Weights of a small transformer language model.
Architecture: rotary positions, no biases in attention or MLP, untied embeddings, normalized queries and keys, capped logits.
Each number is 128 + 32 x the weight over its row's rms, rounded and kept within 0 to 255. Layers, rows and columns count from 0. The size above them is the row's rms in percent of the matrix's.

# layer 2 attention output (transposed), 384x384, rms 0.126, rows 202-219,234-251,266-283, columns 192-287
size [101 102  97 104  96 101 102 103  97 107 102 100  97  93 108 100 103  99 100  99 104  99 100  96 103 103  99 104  97 103 102 115 101 107 102 102  95 102  99 103 102  98  95 102  96 102  94 102 100  94  95  98 106 101]
[[151 121  97 152 125 126 193 102 104 168  97 150  88 143 157 107 113 156 131 158  79 149 124 134 189  87 117 108 158 144  84 146 112 123 106  93 147 106 168  46 123  98 121 138  86 149 116 151 136 127 195 141 111 115  93 114 157 145 101 102  95 157 209 107 180 117 117 135 117 132  70 145 145 137 143  51  87 140 115 130 188 187 107 105 138 148 167 139  90 106 137 137 116 215 118  53]
 [144  95 140 155 104 114 136  82  47 128 105 131 110 123  97 130  90  46 135  78 167 221 122 107  97 121 146 156 164 144 112  93 142 117 178 162 110 152 155 145  51 119 131 108 178 152 159 142 131 137 174 118 114  72 146 118 124 132 123 119 133 115 143 105 149 121 106 184 136 122 101 189 117  62 146 154 127 157 110  93 160  98 123 110 100 137 108 110  66 118 155 107 129  99 114  68]
 [121 160 138 107 122 106 141 137 115 110 149 166 137 126 100 105  73  99  96 102 160 118 130 106 100 153 114 153 147 164 123 134  98 125 147  95 136  77 217 154 126 164 155 174  52  63 139  67 102  91 138 124 137  99 172 130 159  80 106 180 169 112  87 106  92 180 164 179  75  77 118 157 164  99 109 148 194 126  33 140 145 109 138 141 119 163 155 190 178 129 100 163  76  94 151 118]
 [120 136 141 114 138 118 125 119 173 147 118 154 140 102  99 141  70  75 106  99 170 197 118 121 146 143 138 109  86 117  54 154 142 203 155 184 125  91  48  69 128  52  93  89 164 116 122  99 155 144  73  46  78  89 107 116 115 188  99 124 123  94 139 112 164 154 125 161  82 121 104 133  91 104 130  92 148 176 105 134 125 137 172 153 116 152 161 117 120 100 167  87 176 121 147  67]
 [132 125 123 157  79  86 113 111 182 124 118 153 173 143 139 235 170 128 123 124 194 176 104 194 132 142 147 158  95  98 105 129 159 161 109 189 208 134 108 117 103 175 139 115 195  66 129 123 156 115 128 149 131 123 114 183 144 152 116 152 161 132 134 140 142 119 128  94 121 153 129 139 131 117 124 156 108 155 137 190 154 125 126 136 135 123 167 135  94 111 163 155 121 147 102 113]
 [140 148  39 166 138 189 117 191 114 157 156 109 172 143  87 151 138  44 122 148 112 158 161  26 121  47 163 108 157 131 109 118 132 120 167 107  76 145 122  88 155  67 120 129 138 140 122 164 154 182 172 113 168 121  80 105 127 142 151  92 108 108 109  75 153  87 140 162  98 123 142 110 101 172 154 131 145 143 185 100 105  91 144 123 129 118 107 151 152 175 102  79 136 172  87 118]
 [148 161 110 138 152 144 137 141 124 152 129 157  68 151 169  96 187 179 118 144 105  69 105 144 139 163 172 119 104  99 130 156 108 140  84  67 104  82 134 143 161 112 181 128 158 103 128 143 137 111 208 170 156 204 193 122 162 118 137 124 161 124 140 123 153 134 132 101 162 144 156  95 135 133 105 142  90 154 105 169 169 139 104 106  94  78 183 144 116 213 113 165 117 127  60  92]
 [165 172 147 185 148 113  80 153 115 180 163 130  91  75  96 201 125 131 160 191 106  43 161 108 120 173 156 105 152 116 134 160  95 119 158 155  96 104 116 105  70 143 147 106 118 158 141 117 113 129 154 180 134 140 183  56 148 160 132 115  98 158 188 128  70  55 116 207 167 149 169  96  68 127 146 189 122  99 126 143 174 136 135 101 177 124 126 150 155 107 145 152 140  91  88 152]
 [189 160  76 126  74 119 163 165 101 126  98 127 181  94  22 117 164  76 110 169 137 127  97 109 157 184 147 152 104 154 157 136 136  92 170 117 115 157 135  81 132  95 115 172  60  97  41 171 128 135 119 114 188 125 149  89 179  99 123 135 117 145 131 129 110 147 126 126 117 168 153 129 158 136 113  96 108  72 148 127 119 104  26 115 160 115 144 136 118 102 137 178 166 147 110 105]
 [189  83 142 109 142  97 101 164 130 152  92  94 110 110 100 136 162 156 114 116 166 126 155 129 121  95 182 117  80  93  92  79  86 124 135  86 138 140 114 135 150 111 171 112 122 178  91 243 171 162 116 113 152 152 210 135 184 174 182 128 115 132 110 108 138  96  99  86 170 103 124 123  98 153 124 100 103 164 119 102  68  71 131  68 135  91 128 160 171 188 163 142 170  97  71  93]
 [108 134 173 129 118 147  95  93 135  89  97 123 144 138 193 113  92 223 159  33 113 101  98 185 126 167  84  99 147 154 135 161 151 163 138 122 186 125 175 123 116 133 138 139 134 144  89 119 116 127 166  51 102  96 136 177 123  79 147 116 137  84 208 137 119 146 169 129 108  56  50  72 121 127  89 156 128 165 170  79  83 148 149 187 155 120 104  95 122 114 154 136 130 169 145 197]
 [110 111 115 147 131 159 145 108  83 180 109 131 114  82 154  81 152  98 130 141 113 105 116  90 129 101 122 110 167 120 170 108 129 135 129 155 107 112 121 108 132 133 103 143  81 147 153 159 133 111  94 115 101  50 181 192 115 152  60 149 146 156  40 118 178 126 102 103  92 166 124  66 186 164 117  59 172 195 137 113  84  98 101 155  88 147 156  92 138 154 106 191 145 145 139 160]
 [ 82 145 108 155 161 134 178 117 122 106 222 182 137 106 136 130 153 130 136 154  67 151 116  66 144 132 191 100 131 134 150 106  80 125 197 134 106 155 164 115 111 125 155  87 121 155  91  90 164 164  83 123 189 104 119  97 135 134 139 132 159 154 179 107  75 180 109 117 142 110 166 148 100  60 119 119 136 175 155 112 175 105  68 152 134 198 124 130 110 141 108 133 112 125 147 121]
 [117 124 120 154  61 116 165 106 159 166 105 207 179 189 138 122 124 108  76 151 169 118  79 100 124  55 156 131 114 106 117 140 161 112 109 142 101 123 114 132  80 139 130 133 114 124 126 136 125 175 123 107 139 112 139 169 126  81 142 145 156 180 119 197 141 130 136 164 133 102 151 129 163 125 149 115 126 107 148 133 110 164 139 159 132 132  94 127 116 140 213 116 148 101  47 150]
 [139 133  93 117 120 135  55 139 102 149  81 149 195  93 127  76 167 167  83 121 143 182 157  99  59 137 148 118 110 164 140 137 186 110 151  70 157 120 101 148 111 145 170 164 174 141 145 170 171 169  43  79  79 141 153 124 116 150 149  95 136  82 168 119 125 103 148 144 116 152 138 120 130 133 193 147 116 113 125 154 147 118 171 110 141 152 107 156 124  95 152  84 121 143 146 168]
 [107 143 129 162 186  55 187  80 159 108 103 140 178 139 172 145  63 103 219  93 152 119 115 139 118 134  82 127  86 173 146 143  74 162  75 104 133  96 109 120 130 138  84 115 137 169 177 145 129  80 137 115 159  97  98 152 135 157 197 201 136  96 145 162 188  71 109 115 168 136 119 127 135 128 135 136  99 100 151 154 120 153 164  79 172 117 106 129 139 156 167 118 184 173 167 159]
 [ 78 142 136  99 165  44 117  84 111 108  85 159 167 103  85 101 113 159 152 114 108 168 146 115 166 127 123 117 136  59 148 124 177  96  57 119 229 153 117 149 147 161 155  97 134 112 118  96 150 165  80  74 122 136 137 156  80  97 197 140 125 173 149 120 175 159 123 110 132 134 101 142  84  96 186  94 183  95 128 136 181 126 153 125 121 155 173 138 110 133 116  90 198  99 168 121]
 [122 127 142 141 120 111 202 108 167 119 134 158 107 141  97 132 107  61 114 193 145 111 136 187 121 145 116 148 124 182 106 170  97 116  70 141 122 137  81 155 137 120 126 112 123 126  99 126 131 121 135 123 116 124 121  76 128 120 140 155 155 177 134 164 182 124 124 178 132 176 126 130 138 133  75 144 144 170 101 133 138 211  92 117 148 106 146 118 165  80 115  93 122 114 229 105]
 [165  80  91 161 134 134  76 147  86 108 127 155 104  76  46  91 198 117 167 151 205 153  73 181  96 157 159 147 162 154 105  87 149 159 120 110 125 106  88 137 119 115 112 114 101  73 137 110  74 168 188  76 169  92 116 151  56  71 187 133 164 101 118 160 131 170 137 165 120  76 122 113  94 113 129 125  92 118 164 135 124 150 193 156 107 122 145 125 132 156 104 137 119  98 181 186]
 [175 135 130  83 117 116 114 108 186  67  75 176 129 124  74 110 176 168 143 109 108 187 135 136 142 160 134 105 112 104 153  80 141 109  84  72 104 183 139 154 141 109 111 118  87 132  88 145 132 148 128 153 161 139 144 131 176 131  76 106 124  90 165 114 105 149 119  87 125 136 109 148 101 151  83 134  93 156 112 157  49 128 176 149 141 123 108 127 138 155  88 125  65 163 150 111]
 [102 143 145  96 151 141  96 114 109 172  96 157 114 110  96 110 107 111 193 105 149 192 127  74 157 108 105 157 119 111 124 143 159 129 157 146 140 137  93  75 159 144 114  87 129 128  95 180 102 150 139 134 131 141 130 140 107 141 136 113  80 156 179 145 111  96 107 112 128 217 108 182 131 156 101  98 115 128 156  78 165 107 146 130  94  55 124 112 104 130  87  82  79 114  56 158]
 [132 125 132 102 128 137 173 112 135 116 180 108 102 150  75  94 191 100 152 134 112 146 121 106 120 163 135 147 159 101 171  76 181 160 147 131 121 180 137 190 114 153 107 166 148 157 206  97 126  78 129 113 114 123  79 179  95 156  86 122  87 136 175 109 155 128  58 153 130 157 103  73 149 166 116 120 126 139  60  67 125  92  63  96 172 130 138 104 114 201 150 116 126 143 192 120]
 [115 123  72 153  98 146 132 128 116 122 160  74  90 146 192 144  96 143 161  66 143 171 161 107 124 144 130 118 181 150  92  87 143 112 197 166  72 108 169 178  98  80  88 150 108 120 156 133 135 162 105 126 180 105 138 137 160 148 150 166  74 168 163 119 140 172 154 167 140 109 106 159 150 128 145 106 139 147 142  52  80 126 162 132 137 131 180 140 131 104 125 110 131 224 152 211]
 [107 180 141 103 113 127 137 129 141 146 154 177  70 124 119 135 114 101 175 100 142 135 136 175 189 156  97 124  97 102 159 128 122 150 111 103 209 123 109 158 138 159 143 153 143 106 132  75 144  84 100 107 115 128 168 138 153  91 126 143 136 131 109 184 148 168 128 152 111 139  75 161 102 134 150 125 125 152 112  79 170 108 170 116  87 140  88 135 167 213 161 242 180 171 108 110]
 [139  85 179 113 151  79  94 147 129 138 188 119 166 160 100 106 162 109 186 147 105 137  90 135 174 160  94 116 102 124 113 128 145 107 109 169  71 121 103 121  79 120 112 103  97 143 166 156  77 119 113 165 127 142 111 106 145 158 102 191 174 110 197 121  89 154  99 136 161 137  86 196 157 144 148 103 179 130  73  58 105  93 171 168 159 141 134 148 211  68 148 160 101 114 160 159]
 [ 71 104  91 110 155 158 110 177 136 158 120 157 144 146  85 144  94 180 121 115 132 138 134  99 168 136 149  80 125 161 114 126 129 152 175 115 153 121 128 165  99 153 139 212 111 100 107 138 143 198 115 137 105  93 106  91 131 112 135 159 107 157 104 101 154 120  88 168 150 119 141 151 142 131 114  73  95 114 162  96 122 178  53 140 138 148  51 106 141 125  96 114 122 147 164  64]
 [154 120 188 133 188  97 140 133 184 152 176 121 115 212 158 129 129 164 102  67 102 141 113  63 111 109 106 141 117 184 124 168 112 159 107 155 146 107  53  96 105 100 144 139 139 151 100 131  91  61 138  91  61 101 107  99 200 147  78 121 108 133 107  93 164 132 107 129 182  93 155  90 127  91 160 145 102 160 110 183 123 130 137 109 161  47 179 121 141 145 173 117 124 104 118 150]
 [103 148 118 112 191 119 106 143 161 106 154 148 121 115 134  84 135 123  93 189 103 131  66 131  74 153 133 126 165 184 128 151 167 120 198 118 156 130 132 128 172  90 116 130 122 101 105  98 148  63 158 192 112 136 102 190 163 145 107 179 161 115 203 149 162  78 131 159 140 144 159 133 121 110 124 101 154 161 143 114 156 114 113 135  94 133 182  92 193  77 114 102 104 133 188 154]
 [133 125 116 149 102  79 159 149 116 118  78 203  95 121 110  77 138  88 129 199 151 160 120 207 133 126 182 107 158 102 141  70 137  87 126 154  74 192  89 120 151 154 105 106 136 129 142 167 128  57 151 114 135 120 122 162 119  98 133  98 125 136  73 141 188 153 150 155  75 138 181 155 123 134 164  85 148 180  86 138 157 115 132 120 135 104 152 169 137 134 194 112  41 144 105  73]
 [104  93 112 197 142 105 130 140 126 112 162 180 129 144  63 146 142 136  78 114 129 124  77 128 162 118 151 103 157 129 112 143 148 135 125  89 187 121 178 130 140 118 131 116 103  99 128 144 148 162 131 156 209 107 159 194 151 132 191 129  91  71 178  66 156  92 142  95 107 140  89 184 137 144  79  69 170 156  82 175 177  86 134 144 100 103 179 163 187 136 149  80 111 106  86 108]
 [156 134 183 163  76 182 144 140 119 125 164  97 109 140 135 166  99  84 124  66 159 125 130 146  91 107 126 165 126 122  99 132 111 144 114 181 123 130 136 120 133 151 106 169 135  72 159 136  84 123 114 126 111 118 114 171 117 162 132  91  91 156  41 117 201  65 200 208 116  85 118 121  81 196 151 125 137 110 132 146 123 144 169 118 111 103 128 163 170  74 173 157 129 132 176 145]
 [110 193 166  79 144 116 103 158 133 123 100 136  77 127  87 127 132 107 198 121 104 115 160 145 135 153 168  93 119 135 108 124 106 105  85 143 129 112  83 120 147 105 124 137 102 106 106 125  55 106 144 171 132 117  94 125 114 140 101 123 106  76 120 124 114 182 131 114 165 130  99 149 121  76  86 114 135 161  64 115 144 142 142 143  93  92 116 130  97  75 104 129 169 113 161 164]
 [141 137  74 112 110 178 137 166 162 128 184 135 133 109 121 119 148 150 113  83 148 140 164 214 119  89 121  71  91 141 114 131  75 163  99 126 129 165 171 146 162 139 146 100 119  80 149  89  96 152 136 121 180 104 122 115 124 122 103 156 165 157  82 162 175  96 103 144 133 101 126 122 119 164 138 176 142 110 128 119 146 119  63 176 153 184 151 153 124 165 139 190  86 155 135 104]
 [166  92 131  68 117 178 179 148  96 179 145 156  77 107 119 107  80 152  98  85 157 112 157 169 164 141 168 150 145 101  79 121 161 142 147 109 116  97  74 142 127 176 104 154 137 143 117 121  85 177 167 168  81 105 142 146 172  64  95 129 111 100  80 169  74  69 167 132  96 178 145 123  58 152 134 126 156 121  84 173 101 115  59 101 140  65 141 110 140 120 122 128 140  76 108 117]
 [ 93 158 115 141  68  83 146 158 106 176 129 114 146 138 134 119 148 106 149 166  76  99 175 110  85 109 141 116 149 161  86 121 130 150 174 195  76  94 165 131 136 118 109 165 150 106 111 113 163 161 152 133 147 124 150 158 172 103 117 148 105  79 122 117  99  99 121 212 175 129 175 140 137 123  74 189  70 136  91 143 130 102 164  84 183  82 120 152 153 109 131 101 109 178  49  87]
 [138 148 148 117 146 100 139 106  66  92 126 113  84 149 131  97 173  77 125 150 102 135  77 115 101 115  89 140 155 126 104 160 144 116 165 134 190 146 124 167 156 208 122 114 134 164 122 142  94 141  95 119 138 126 130 161 122 113 174  75 143 129 170 118  98 126 170 116 164  85 186 161 149 125 182  50 126 102 134 128 113  97 138 105 128 129 125 151  86 101  74  38 138 122 107 149]
 [114 122 165 111 135 135 144 118 121 166 117  99 155 198 151 146 124 142 158 120 117 150 160 150 111 150 147 197 124 101 122  78 163 122 168 117 150 173 128 216 104 126 115 108 139 142  85 132 152 191  90 116 108 127 107 127 158 129 137 142  40 120 109 100 165 186 113 133 160 124 164 179 209 136 131 108 152 146 143  94 107 113 116 127 116 112 156 111 149 162 155 109 122 141 125 118]
 [120 152 121 118 136 116  79 126  74 183 144  75 117  68 186 181 171 172 124 135 150 120  66 172 100 125 144 111 109 149 133 197 116 110 142 134 172 120 133 179 130 136 136  68 134 127 107  80 104 151 130  67 123 111 189 165 114 146 108 167 115 188 143 172  95 119 130 147 146 135 181  69 121  90  76  92 106 133 108 149 169  88 162 168 135 110 128 200 152 180  97  92 183 139 123  95]
 [152 140 136 150  87 180 160 130 140 109 144  66 161 114 132 165 163  98 126 177 133 131 184 149 176 120 137 165  98 102 124 135 106 155 115 114  74  88 135 152 114 157 192 101 144 195 129 158 110 170 115 121 101 140 101 113  98 139  99 153 127  74 137 151 203 128  40 132 167 115 154  93 152  93 142 111  33  94 145  94 148 151 180 105 161 117 158  72  86 109 122 156 109 202 123 139]
 [127 150  63 114 150 113 119 146 121  78 125 108 142 152 159  78 132 162  89  89 125 110 102 114 170 168 112 148 151 139  93 174  77  81  97  69 105 125 161 107  77  96 109 137 129 106 122 192 126 143 118  80  83  80 135  98 124  72 166  82 120 141  94 160  77  72 201 156  97 159 118 108  91  70 164 162 120 112 132 142 144 115  77 112 146 117 149 110 190 124 104 191 141 164  98 117]
 [143 147  72 109 149  79 194 133  90 181 124 126 138  65  75 116 132 158 122 104  89  76 146 146 174  87 127 125  83 118 159 148 116 167 143 100  95  94 109  99 160 170 186 114 168 134 125 145 144 199 158 103 106 197 144 109 143  23 165 143 153 112 161 134 140 123 151 124 132 189 103 127 117 148 142  63  67 123 159  76 146 198 135 122 131 130 108  38 138 159 146  83 160  97 105 112]
 [109 171 147 147 162 140 122 150 159 116 132 171  76 101 143 155 106 128  39 110 166 113  83 145 145 206  72  80 121 144 117  79 141 180  87 142 157 101 101 123 146 184 107  72 141 146 146 127 139  82 121 141 129 116 136  92 154  67 125 122 163 139 151 182 122  92  61  90 156 149 130 141 128 105 159 108 108 107 130 197  96 162 122 132 128 134  87 106  86  96 158 123 105  58 164  96]
 [146 116 103 128 120 135 145 149 106  64  97 177 121 111 167 118  72  92  93 107 184 150 102 148 108 119  86 136  94  92 114 130 127  90 129 124 177 136 120 128 153 182 110 145 124 143 128 112 195 131  89  88 109 110  77 122 128  93 111  95 104 144 111 139 145  46 155 126  66  91 123  82  83 152 125 164 123  67 136 122 102 176 160  89  75 125 124 142 103 109 150 132 144 160 131 125]
 [169 199 148 125  90 145  99  86 128  80 138 147 139  64 132 153 138  42 150 102 160 147 140  88 110  93 149 139 108 177 127 133  66 138  78 101 143 140 110 120 149  82 147  83 157 107 134 118 168  97  89 142 120 149 116 118 151 141 117 122 125 124 163 117 149 191 147  96  93 145 157 153 147 141 176 161 177 124  96 164 122  97 125 141 118 112 109 165 114 205 103 130 129 142 129 151]
 [ 82  98 119 130 112 139 188 109 178  85 111 148  70 126 121 124 131 165 115 116 154 101 164 140 172 169  96 167 120  61 116 115 182 160 126 190 141 123 128 161 149 183  81 113 178 155 121  69 129  54 102 122 113 172 134 120  74 123 152 131 107 127  86 162 166 113 139 125 135 148 126 169 129 170 126  87 110  89 139  95 109 199 111 116 145 130 125 139 101  91 119 140 112 142 179 101]
 [ 92 148 145 126  92 164 102 144 138 118 130 133 133  52  94 147 125  97 112 178 109 114 132 108 126 142 110 182 112 181 134  95 105  65 163 110 115 142 110 142 110 119 154 137 137  87 172 121 116 183 138  86 169  89 163 117  96  87 159 105 148 129 164 144 125 169 172 115 109 145 172 171 112 132  75 180  78 100 137 186 148 131 142 182 124 113 127 175 120  74 149  99 112 135 106 111]
 [123 118 152 152 186 158 144 153 112  83 170 116 122 117 119 136 113  98 110 107 100 134 125  87  53  95 152 207 137 189 120 157 116 157  75  83 159  85 123 150 112 124 167 124 108 132 124  89  84 110 163 151  74 107 106  74 117 145 143 128 127 168  43 146 153  68  99 133  90 106 155 152 132 142 156 156 164 100 160 144 144 143 123 142  89 152 179 143 142 154 128 164 158 124 148 112]
 [108 156 113 100 126 174 165 121 164 123  97 119 139 122 127  91 136 102 125 196 104 114 129  65 124  94 113 137 101 143 109  95  67 146 118 130 122 188 131 155 152 141 153 174 161 160  84 145 127 181 158 140 133 170 107  86  80 136 171 137 132 179  80 175  77  99 158 166 160  95 199 141  83 113  86 173 117  89 141 117 110 222  89 132 149  93  97  77 151  83 117 113  66 149 128  98]
 [135 128  55 150  75  68 120 147 145  97  79 157 121 109 120  85 141 100 114 136 151 164 118 118 124 166  97 135 104 102  87 173 173 135  86 115 148 116  58  76 132 126 245 138 125  67 165  97 208 143 136 117  71  64 179 111  88  97 174 150 173  82  96 136  82 115  94  96 134 127 140 142 149 119 232 124 155 145 109 136 130 129 148 118  99 100 121 130 151 230 132 103  94 125  91 165]
 [171 111  71 107 114 188  88  97 129 236 164  97 122 110 149  99  96 169  88 124  75 108 130 129 189 153 139 177 134 119 190 145 128 195 121 106 184 143 164 131 141  92 127 134 139 123 114 128 133 133 103 111  95 110 166 122 166 109 137 170  91  67 148 137 155 162 170 133 172 157 116 172 129 171 162  89 148 138 167 134 169  94 111 123 118 188 149 127 108 139 172 106 137  25 166 139]
 [124  81 149 185 127 113 167 106 125 177 135 133 123 127 150 176  77  99 114 138 167  74 159  90 139 142 100 114 165 113  97 123  99  98 121 178 147 111 144 100 123 115  70  93 120 105 122 183 145 100 114 101 100 144 142  67  89 127 198 140 112 139 113 114 168 153 128 135 119 104 108  93 109 133 190 141 120 100 131 150 147 160  97  88 137 150 141  76 158  96 125 160 142  86 119  93]
 [ 79 159 103 138  82  82  55 136 143 162 134 208 115 157 166 153 134 117 108 149 129  87  78 114  91 120 107 136 166 106 131 118 145 120 154 123 109 139 200 142 149 118 146 151 146  70 141 128 163 118 150 136  95 132 139 131 105 111  87 131 134 125 114 109  71 188 168 144 106 103 119 122 122 108 154 124  84 125 111 105 112  73  93 164 147 226 103 103 126  94  65 117 123 145  73 118]
 [156 115 139 138 124 106  89 123 155 123 159  90 104 125 145 118 157 174 160  98 136  81 148  93  67 154 133  87 156 123 162 101 134 142 144 160  73 127 105 104 115 188 140  63  98 123 159 209 132 106 143 114  98 109 102 158 176 173 104  62  81 116 122 155 120  99 127  93  82 133 105 137 124 163  74 124 146 119 129 118  99  92 109 141 123 131 100 144 111 172 157 134 127 116 124 117]
 [140 147 139 128 151 142 111 103 155 123 204 159 146 115 142 128 121 141 187 160 155 110 112  56 152 168 223  58 133 122 170  93 127 172 146 128 109 135 189 112 131 111 110 104  77 103 178  67 132 119 152 143 134 105 113 123 159 103 144 141 128  83 116 159 114  80 138  97 113 147  53 107 164  95 113 145 137 132  95 143 153 143 142 133  99 123 100  82 194 162 114 200 136  92 130 152]]
# layer 2 attention value, 128x384, rms 0.117, rows 75-92, columns 192-287
size [107 107 105 101  92 111 101  94 105 103 102 104 108 105 104 113 101 105]
[[ 66 138 123 151 121 149 130 144 164 113 156 114 130 134 138  92 139 149 127 152 105  96 126 108  95 129 158 112 175 187 168 160 128 162 102 100 127 130  81  63 189  90 117 167  99  72 123 148 164 141 118 143 102 112 115  85 149 118 178 176 171 133 139 107  96 115 151 177 141  77 137 147  83 125 136 184 157  79 173  90 167 211  89 135 117 131 161  47 157 109 153 104 134 127  91 184]
 [130 110  88 143 133 108 106 106 160  70 120 145  54 187 110 100  91 130 106 127  94  88 144 128 161 164 139 172 171  75 128 145 151 100 134 144 118 138  90 104 110 105 125 134 101 147  91  66 149 168 170 183 127 127 100 103 113 138 122  95  83 136 138 134 140  99 140 115  94 133 131 130  54 191 170 140 150 100 109 171 104 142  60  67 148 155  99 128 122 155 193 100 145 110 163 132]
 [153 127 137 121 135  86  94 158 135 112  85 124 164 114 144 112  86 170 136 144 138 106 117 131 140 105 149 122 102 142 149  95 127 121 104  92 152  86 131 190 189 127 126 109 169  62  95 109 139 124 157 154 161 163 139 151 195  95 113 176 159  91 152  98 146 166 114 140  92 127 164 174 132 104 105 210 151 102 133 154  80 156 129  81 110 141  97 157 127 161 215 139  81 101 135 169]
 [127 163 171 159 110 196 143 160 123 103 103 123 155  97  60  92 126 127 146 200 174 156 117 146 122 200 117  80 162 116 177 135  78  78  78  95  97 164  91 155 136 130  68 163 139 143 136 114 150  99 103 150 152  78 108 136 125 154  81 111 153 117  90 106 131 101 112 148 119 111 148 126  88 165 154 147 158 122 120 118  97  45 173  81 166  98 135 131 122 116 114 137 119  65  98 130]
 [ 84 106  98 185  52 106 127 178  64 125  97  72 142 132 149  95 134 131 140  71  97  44 122 175 115  99 142 144 112 121 134 124 141  82 130 140 100 118 145 195  93 123 129 137  88  97 122 143  82  63 137 183 143 140 135 155  77 146  93 148  50 119 102 125 133 158 145 161 115 121 122  80 157 116 142 134  46  67  79 113 132 138 128 115 149 153 154 110 162 108 141 118 179 130 156 132]
 [192 131  81 134 138 146 130 152 142 118 122 117 135 100 127 156 134 102 124  90 167 152 137 118 153 152 149 120 139 127 112 133  88 173 142 143 150 136 113 136  48 111  94 120  89 134 124 121  75 144  78 148 114  96 138  87  94 135 138  50  99 127 147  96 131 111 125 159 104 165 172  78 135 119 140 132  81 124 244 122  98  91 106 145 173 170  90 160 146 153 152 152 132 159 141 136]
 [154  90  97 163 104 135 136 142 133  54 178 121 157 126 173  82 122 150 128  95 162 126 156 197 117 145 116 168 108 101 144 130 100  79  98  96  82 146 168 136 173 176 113  78 110 140 154 109 109  92 130 150 116 116 130 142 140 137 146  86 135 118 153 142 116 151 159  92 158 205  91 153  99 123 109  75 117  83 148  91  89 135 131 100  87 152 161 133  85 108  95  90 127 141 120 116]
 [ 84 134 141 141  48  72  96 123 103 107 141 126 171 119 140 127  60 162 144 111  66 115 168 127 106 113 129 147 113  99 153 141  75  73 164  69  95 144  92 121 134 156  99 105 153 168 183 134 136 168  72 120 143  99  91 165 115 114 184 103 167 127 175 140  88 152 104  42  95 108  90 136 101  99 143 113 116 121 113 185 110 125 107 127  84 162 125 115 142 133 147 120 167 149 206 126]
 [225 108 178 140  62 103 175  92  59 163  72 172 147 151 148 106 208 123 121 129 130 154 167 148 152 157  38  90 157  99 118 113  93 163 125  93  87 151 200 123  78 113  74 128 126  83 130 164 129 115  98 156 138 129  63 156  77 111 114 102 137 183  89 134 133 163 104 130 107 117  77 114  98 121 147 123 210 108 142 132 114 132 121  87 109 129  95 135  63 149  79 147  97 178 112 137]
 [133 108  93 104 109 179 103 158 152 207 136  99 120 125 154 196  93  98 101 163 116 112 169 105 152 122 120 107 144 119  99  94 176 145 211 163 105 122 154 206 141 169 111 121 138 116 163 113 103 174 103 157 117 190  80 119 187 145  56  96 187 187 147 111 119 144 133 109 109 131  99 167 127  91 138 137 127 202 163 130 122 152 125 125 115 111 126 127 136 151 105 142 115 104 101 138]
 [134 158 185 152 108 153 147 116 134 167 173 142  78 122  92 155 136 164 106 102 121 102 132 166 132 183 128 119 122 195  99 117 142 114  87  94 110 138 115 111 159 110 123 117 135 143 168 132 130 138 142 138 147 141 136 128 115 139 173  18 110 116 163  86 136 151 107 128 166 176 127 145 108 113 102 123  67 170 180  91 142 105  71 106 144 100 157 169 129 111 125  82 131 105  57 158]
 [ 77 115 149 130 146 119 120 116 115 148 102 164 183 112 144 149 125 146 187 122 119 129 153 174 156  71 112 100 155 125 123  64 111 100 148 113 180 101 168 136 146 130  99 116 108 132 102 212 149  96 106  99 160 157  81 122 187 104 130 147 138 111 107 127 122  94 115 107 103 129  91 138 165 118  96 152 100  98  85 154  59 104 139 103 104 119 112  88 111 114 138 148 129 159 105 116]
 [159 158 107 105 112  74 140 168 150  75 141 157  84 131 134 195 100  87 127 131 194 167 156 147  85  85 104 137 173 150 131 145  79 101 193 190 100 103  92 148  90  93 122 159 116 146 132  82 178 130 163 132 114 108 150 132  87 129 120  69 149 110 182 130 114 132 139 141 102 164  91  55 116 101 106 152 107 127 125 175  99 119 120  63 168 106 105  98 179 144 175 101 157 197 165 129]
 [129 146 112 121 117  57 174  54 182  93 109 107 109  99 101 123 111  79 132 135 102 137 113  99 143 145 149 108 109 128 147 125 131 188  52 173 115 123  97 145  96 196 101 110 122 149 129 128  49  76 130 113 133 150 118 152 128 137 132 104 116  92  95 146  67 146 114 146 126 100 109 138 142 104  83  94 147 156  88 105 106 141  74 152 134 155 145  84 172 106 138 121 116  94 165 142]
 [116 151 133 155 161 144 128 127 116 109 132  99 183 111 123 151 173 166 105 101  86 157 142 139 144 140 126 109  76  74 166 131 141  96 147 180 153 147 126 137 122 169 166 159 124 110  59 112 158 134 156 118  94  86 125 121 180 114  99 126 151 142 140  97 122 131  42 158 142 159 103 126 150 100  80 149 150 114 160 130 158 147 117 142 136 166 140  94 124 152 149 149 136 112  83 134]
 [118 116 162  94 104 199 144  93 126 128  99 125 144 147 133 176  52 119 146 155  98 187  96 108 110 122  62 173 144 126 166 158 164 162 101 130 134 169 111  47 108 124  96 131 187 119 101 137 152 108 127 151 106  93 150 109 107 176  65 162 144  68 190 186 122 102 105 132 145  92 101  99 153 118 169 107 142 143 128 150 132 161 102  84 106  84  98 138 115  71 133 166 157 144 162 113]
 [145  86 104  77 123 131  84 147 158 197 121  95 137  85 132 106 100 171 142  78 118 143 142 109 111  64 147 173  67 106 111 153 165 110 111 119 105 121 179 128  44  75  84 156 116 125  65 156  95  85  94 125 158  85 163 149 125 109  63 117 136 146 128 138 137 148 104 141  93 108 132 105 142 127  74 147 126 118 137  86 147  96 149 137 157 118 148 150  68 118 139 185 128 164 111  96]
 [176 110 106 153 100 141 110 159 168 162  86 151 118 107 141  81 105 112  41  81 155 126 171 136  88 113 126 136 168 120 157 130  96 154 192 126 164 155  49  99 127 136 121  84 192 111 127  82 119 187 121 127  80 114 147 156 125 127  93 139 116 143 124 122 159 112  78 125 113 146  60 152 135 148 150  97 142  73 151 139 141 124 118 108 176 171  93 113 119 125 138  94 156 140 123 130]]